Part of a small language model's weights.
Size: width 128, 4 heads of 32 (1 for keys and values), MLP 512 GeGLU, vocabulary 5063, 3.99M parameters.
Architecture: RMSNorm before each block, rotary positions, tied embeddings.
Training: a variant of Muon for these matrices, 127M tokens, 7758 steps.
Each number is 500 + 25 x the weight over its row's rms, rounded and kept within 0 to 999. Layers, rows and columns count from 0. Numbers have three digits each. The size before them is the row's rms in percent of the matrix's.

# up: layer 10 MLP up, 512x128, rms 0.232, rows 461-477, columns 0-127
# down: layer 10 MLP down (transposed), 512x128, rms 0.11, rows 461-476, columns 0-127
# gate: layer 10 MLP gate, 512x128, rms 0.216, rows 462-477, columns 0-127
up461 103:494499507541544498535520519499490523493486468521536512492523517509517498505463500490523545524496459511524535509525505468495501520464522495560501534481508558497457451562468462509540510475503499506473472477502476541524494502464505506528489500502537542562493501514501498464514487512550478488491546520494501532495542523523541511497483483512511460533496496508489499506472536533514492522486
down461 102:496477524502493572473484428515510539512477470493511505496498526500484483509505511488495510483517462487489463486487509495516511525519478466559489522542514509493461477490423503455511536510497521507489556477515512502521447534457486512523489527477537516487474489514511476492542485530513528497505513492508498504500500521438487497484465524526526545506511514511515514525465463502535490471490
gate462 093:493461511471482451524465501522459497504480479521483526500500506502490471488471530456511509550483476482483471499528468492504506502517478499487489517516529477473517489460508478469514515476501483492460440520463485522447515522518524505472499510506540572512539528525551494494520490477537478510481521467484451466522510512504475482496498476476474527480490506463483458528512456539491518510530
up462 097:481469527493559479494465467465496525524557522516466502522489499525519500524493476462520498507517498480472501513510531511482491513521502460494436543462508484490497447441490456497542499494511500535464501493486491514508489494480552527492507537464538527448541535491492506507491509518493519519492513491474458507499494461462537512505542503511521502481504457475521509496494518472456510486519
down462 097:517482535462536527555495495524492530504472506497530524494554526483508512509471515548516540560505513500461477484511459468483542519487516503554492492517489543477471520494533498532505516519480463508554485478527508531505485465533496537509502490516498466519513523519551498501485515503514513512522513516532505482515499527513502512498502510485482502483506516508498510497551595538511504530511
gate463 094:503501489486478491484466470524512487523504528493471474517469489534496428498472514481454506458543517527503489514486505523505473493490481558493489488530445524534536515521528533509502515494541480481518455520508515529478492462524490455515513536500504497489501541480516495499510464501477514503467485498492497541501530529461542503493469513473472475469436465488544515514514508473477478467525
up463 093:507531505479488506497458486520477504522531508518497491509530490430522497514499499506474506474471511520535513448517480493500440481499599487548526494489483464492516492536513480480537495469492495478491502480519451536488524504427505493519470482467486510494485507489462506493525520511526504477490485480524490521542463502467493480532514485522492513486530489508466524541524511516454504514519
down463 095:581447459495524463525493509487528486496504512475504493498503535477521552530518544491527491537463482498485493506467514458532540484489536497544500504494503469479492477487510483492533528522484505524498484459554493497510540505525485495501508499509508493521540554516482517479491469518556511529475505510548526532484497518504514503493522512540517480508545523472509502520454473461501501526498
gate464 092:482491538502496513495503499510509513507513491539509457532501521489531511513516506509486509516504483511461465505482522491468486467500496471521501532492503494547491482522482497472505503518494491494530549520492481446472534491527452452496495514436515539506469486469498563455493544520475511510511480516469530473483482531489488527449535510509494486520470540489534471547508484479464480542556
up464 093:494497529460471515487527494535537537496523519527514515514493514484493511509498573511471490472489530492468451496479486500516476489483524497463502512513537538464487490503521466462508497476532507471502559506479539455520525453498481504494491513464534503525484475471513492506500491550472515497489490480505508489494466519527508477478513514422482476504452511533497476478514482514454545540493
down464 096:486529434509511515484518519497527477514514519472495515538496470496509462536506460521511506514488472494522499492463519496484494478489499567554520522494436488532474515505546494495465480540550503473445509496498492521473507519505501507463480450552515525474477467556504498442507474491501543485497493494498479510518497495511509518535480491533519543496485477477518493495482461493504495476492
gate465 106:510466519532487538479491486490478490518512448514491521476514503494524474475483496478523515516510418540497471471482464498455546497473470506467508522500515507517488475509544469512535516480519529516504501524459482479460488482497519537501502489459519492483512486518528507495533462449558483496504520525492480538521522502475554501507485522510513529475516484508466507518496558538497467463517
up465 110:447501525498507539503468453561510488509528489492500491531487504465531507517477501518516522460491518532516531510493501549531452484505511497503518483469521520443496547504504502538491516455489502512488483546487490501509501466480516513496516517524491485439545499516448506471501485491488507489535507467500471550472487482459506445525520484511471508497503472487465493522522487510473471444480
down465 110:541520533539486526522498513471515478466540474498534505510493474478509529526513494507516500540553513492575485504501519485497480477495510494532474504547503515502475523489477483513473493475533514481478463516508527484489491507462515494512510459494507503461448510478503516498477453477505501540529481476555512549509460499486505487490456483501475528511521497470490499514520556515445490461544
gate466 090:521508441503470494523515499504503507542510504507501459508449540498516516505530512522472491493523517518508529457514479465505516467450508522547527489458495473521562460480549503529525535486478527478518483479507562504471474491533449456479508473480529509519534509528507497497529501451501528520504473531497498522524472523490502528505521510514518476474489456513483478501473510519525503513521
up466 086:520480512495508552501483436533471486525480480485444479479504464499530495477462491526499482549515516533486486510474470451463550496455472488491488498487508494479467545473473461478517447477438518513497469548525496501503511498521494506522475485508535497495504501431472493505515524532473491504493514519530483513497519511515476495506506506496495526467533483538478480489486486478527499469475
down466 092:480466507520536492517541484504478533467489481516495529509498506493494485514474456536452458500459473477479472522501483506497491532489493530398493518507504485516505500546493467530463530462550485467512509522463529504524505544475504522497519462488476500506509556495478536516523473472500495538531512514501512524535532473482487496475494509480516480515505520511501525551506506505465519504526
gate467 097:476488486491486460511526503563506514505467486513507515488494481510497443498480516521538464492478526485499482515482509524482512496502487509515502513523479546481498545512494491484511501433483544488488496483483455515463522487506499486478567472486576508507424504506471533497481493504488507494525495489465525499507493484553477481546463535499526527501475507513477491555513530488511504535486
up467 092:511492497483543477509515448486515504531502458481498518490483525519502521468488512510509499493506485531497494492463484466479527473489517500522555482488543477495502460501466514529503495534506443506525550520510492569540551476519507474536474495508440529538443478485516538502502485512516536479453542513496475466470493494543501498507494503541491484474512511494522505489505514520470475529507
down467 097:529471546506468514471481485507498473508471517505458479520459513444524532451499489508515520483538501486463510526506541495466510475500442517448448475514556477469514467523485516542516514479498518485517460469490516488491485483458474511508470472472502517502501543468461541499485490479497466488487515504497502470494479474500497476497496512507530480493550530504481482490532492474454531494490
gate468 107:493465494479484477506474485546514511471459480494501479521470498540498457502509514498530469536530482544486520503497491476519453492508492524464513468471503495471489543530488478509520476479504502508473525511509495538463464480527483465548548490495540533486500492503533472503479524546478503464453524447503532524486508487523546483503490482481530544479514500516467465503494456527536469499497
up468 113:474475548525542515514507497518508495495512558478526506526488473567549531506465517502423520437533478552524513458517515492481479532516483502503478525548480514513493499486496459502490488516529534512495475477506470527531542485501546507477458478484498470498528539526467482505495506479480499460482509487486502497511485488484517507483510524543502479492513484493508529467501518483524473488496
down468 114:469527510560537525440486478512487515492525526446470513524527521500496507505492486482479531490512482521545494476487508496520488524480507457566480557536490522524536528504525513510469514536514517463521527522513502483493494509506496506479467453498524477492492519517532496510483494505502549505501469544515479482499451488533517519483463521503464510500481471504488552509506480496492545536545
gate469 095:470478499471512508533529506538511462527519477502482520479445503533533536526467472523475473551503516485482464497519521513529506528523475501471489530538513498511475495516506468491486468491513520517514561557480492521510489509551536529471523533492517494500492486512520501519532497531517471436492480455527466483531544538495480512502511475503471525519508509512484491506547473499518465523522
up469 093:466529496489491513514507506511515502487460496512502512513486503497499538542496468515497488491501471477479467487483464526525482521500501495508542510532526521500492523511502468526471492500502512527444581550490506453553552498458523507504490510486469467572510517492523497487554479527486512459519518474490475530527466483508504476500429509453533499513515505512509489515518489479492476514474
down469 096:492527513485451515447496468502543481481524506473472480464478503556508520519506518512489497529525505513513447468443485509535493504493513498461489498463499482515505490493524552546517507535496482495541494465492508459479517467499525498539503510442493550516475481528511469496545506500499500527470484503523501494487504476493521532483471512497487483491548517447515486541487486473515491439484
gate470 090:528519516447523496445473471453474525479543471494503499505523486502510535524516511502515511515534454514488486564496481490484513498487516536551499518518553490547469528497501512487520482502494502489518465509486461502523556466507505512494490485500535481493516491483516506484489509528527521436524471498504515500521506503493515503459532452504536533535505504443521480537535522486454502498509
up470 083:475462440509473505553501513507518511536487514516502477492439500536581492478496493536486517495479501472482515462496573501537500515481501525465501511507465514484523499478498473511479488451501474481489491487513497502500519494436525501467487520482524494501522498518457485474484507515517496472464493479506467526504492548514536509502517545526503501508453513522456492513481541516519493459502
down470 083:501497509478495506473487472514500514502516477485492528491529504485469502498476475501507510519492507544520509548468427528489475520520475514473495508479503488500475504523421539470517468532520544481494480503483477528527519505499496511520523532535481475526487480485512513486524501486457531452523496497509512452534475504506492517482512455489507497502534510498522530464558458422497464527483
gate471 101:482491508483535515527497489456508504465541494463457472484489494529524492513465517531536536440496511489484494497517427500445471485482508515483468493479502534527539493468502549514456487500467531536513514468482482514510503486565478513499488525529519506483528499467516513501517492491488473505481489488459494510527520514497516473480551484479500468514484477551482479524530466540502494522499
up471 099:445519506497519522488485493524520532480497502516491508513520517512462518469529487487488469500500464560480481497476520473508541495493527514518504506476537452477493530501495518515545526522535538480512469490448528494481472531467537532491464468510506548539517505509518494522489492543534511487480519544537507550515492484555490494503518513523474458505505522545488538505472489483488464467511
down471 102:455476563511558505480478492525521505514489507494514501544489478488448483449492461486497427499525490494477502484522542507501505496514466498508529479538534476488505530487456462513487517493498467496507493446523517507500545525507491478544522476548482498506515520507489473501496468482520511507462500484468489500507532525530494512514493489481463480488495524468514478474515545489501516560456
gate472 100:454484531570518506446457464512483503529481527521461490518527481518472492493516478500542460446509477503492523504516484478517547534485461489559478495538505494545493451557488516516498518513478498487490510498501500517472534509506501473512531529530514498488530451528491508511501519537533490475479505517483463502484507545529520508518502533498475505538516497483506475482471491520484516514532
up472 099:484496521480529495478471461527499526472491496467503484510477483535467465487525487487508490496488473506519480501498466500513514489504473469516503449509520454490491504498514483476471511520500470519506474539514530481431529472432486497509520515525459473472495453508465506516478473470524490496497465537517512479515519558509523531528443511510537532432521473529484511530506494500512503480534
down472 099:518495535506506507509506502488537480501500504500485494430486508466520495514498502490460540516498537479527492500494473465475486507489497504580488500497492545539497504472487471512502465582516506497520506496444546486494457483490497494471517467458547471511484483504456504520500500483497525470489521532509486503485525470504483484475500544527560521516516508489509497448520496541542490507507
gate473 103:502478426518479460489485459505491493487470540532441503522518526532507513507506526533483470467445522504535553500494526490484503495510474535510515480469496474505492527538474456517452492507501517498491448506515500532485488480514464457509508515544525493501536495485540473507507466504509476521498515465513531499490503470483469529523515507524539452492512487552473506508491484477476492525503
up473 104:509511533536491481494517483473499514540510510537460526493514508499512512500476477525465496496479480531531465499500515501497491451484501481569540516480468481481535492528494521536457518461522492535431471510493508520494504477506463474504514482514524545538519502497459525500467497492471482504512492437491543493482461503531455537494475501508498474565495486505478512512479488504537499535496
down473 100:525525478488512473498497487496461515488497522465441494522535515509474531503467455494442514484493467545551505523500519504525503518485507487507520526530500490491478537531538525547472510495475501510495455514555468511491507481488517533533472529531504528519460530525489508503560537489493504518501490450535524509464498497482476483485488514500508486472508537524518549504489487525484462524461
gate474 099:516455464476503495503480484506529465501475496521462544507509498554499521491509523508473481473544580482542539512498480539502533508457509475483531499543521517482517516466477494519475508477482538527564487520469490508518539504476531511483499505525506491519509511506506494479487519496466491507470480472477527505501510561498466531537519474462504480490551470518503474490490538482510516501521
up474 098:501496515504508501483458493542495498519499519499484492486497518503467507467519546491479497468488461522521515470529514488506510482569495531528485484521507535481504462497494500481485542513493507483524475551482531466514453464514482492473509520515445487533474501461480497524520440525551485500486493507489436496505565480483496532556494512540507495480530501510501531450517489511489497468519
down474 101:517527513485523490541523486475479506534510519490487491522496490513506511522482443488490493501512494513490499532496481511559457520468514494483520473452459475507490479496483495489494443492526493479448498466506497517482528497519526483571503461465494473554560520522537484486516521499497471480477483541476514490522533470525503557487492479488492490489484477477506483520554471500554493514524
gate475 101:530515525500551531460480464485475464498503492492499513482520509515520501523483521481523522465505494509517532507518482531507433523476565451508460482499452482510515512507498515489522494458478481544512466488499492497507484483487477460509482469472466492509519500506509478495461482506495538520541502451472456474488512510487496538479498503478509444477477519508448545520505489476504554532487
up475 098:491509484488530506454466532520499518498518503469519507467554477500455492478465473493534508494461530538506547481472510496499522508506494497520479520526472488510481494513481493468494490456486478484477460534476537550509500522514503491494489477540508478499534497529518522503458492513516471503473514541456457524486464505499483505476480478508529445524521529567526515512491492467489506538441
down475 101:562504504518507543518487463520503487491462489485519496531521525509468497510495515491517497515488472515546491502478478506538532508495481499517562547508486514473540525531497505496517476487547508538512451517531542501471506532495502501497487493518481493490520468525494538447515492456483519487496510528495485508453490493517492479546514507502477490461476472488484532428552551464490479511480
gate476 106:444503431514483507507515489526465491509505427535521483503520477537485541483523517486556484488490491475531513485488528488481531486549484524486453491470499503517483491493495498493520553508492471513519493469495529479478534500510456518527499502466499516525488509473540502552499474463503530493488486492510553467513529517517509521509515518508492522533555528499502477542482455482523514501485
up476 111:463536474446477503500485488503495514491520455556523477528478472498509535512469527491546495456521461474510469490502475482495498519515444489509521481495517508518513500455481498507470482486436490535507491501519507507477438492493491494511514490474468524517492472471494494502484502475510499499512509438501510529521475532503519543477498557510527556499548476506526496531506490537464499511537
down476 111:468532492496504539522568527487499447524487455504535486489500477499488462498513510496530460498533493473490528510531489543527503474501468469535515490428526503478483486482492507498473514512511512491479506496463517514540445517513469495497468500510510540477528581475532530542491482494467509489487531490462514505488519468466527516521529497475515512486488483480499519523480455489503485501503
gate477 107:504562474503531531512516513487513472496482465450507505442491533516500457515530494451548493483486540464489514499525455515457491501441487508463527468515506485489452511518465466473502496517486500497499496527523462466502529490527497507514532505551501534481485513502525504496524530512535496465493459512510489533483509502466502486503531443522474488515471511505528486487511496455540512503502
up477 110:492488498530505453534477513517503511476524485473508515528477548453528531463519495507525543500514510500492550488554502465482493508532513473463486479457528490494519496482512522482498476492532500473477498521505484510528452511536513518504487490506492500455520478529493532498492532474521472495508572450491532488467450503499473451528500516546515473525502487434495493512477477503510471515501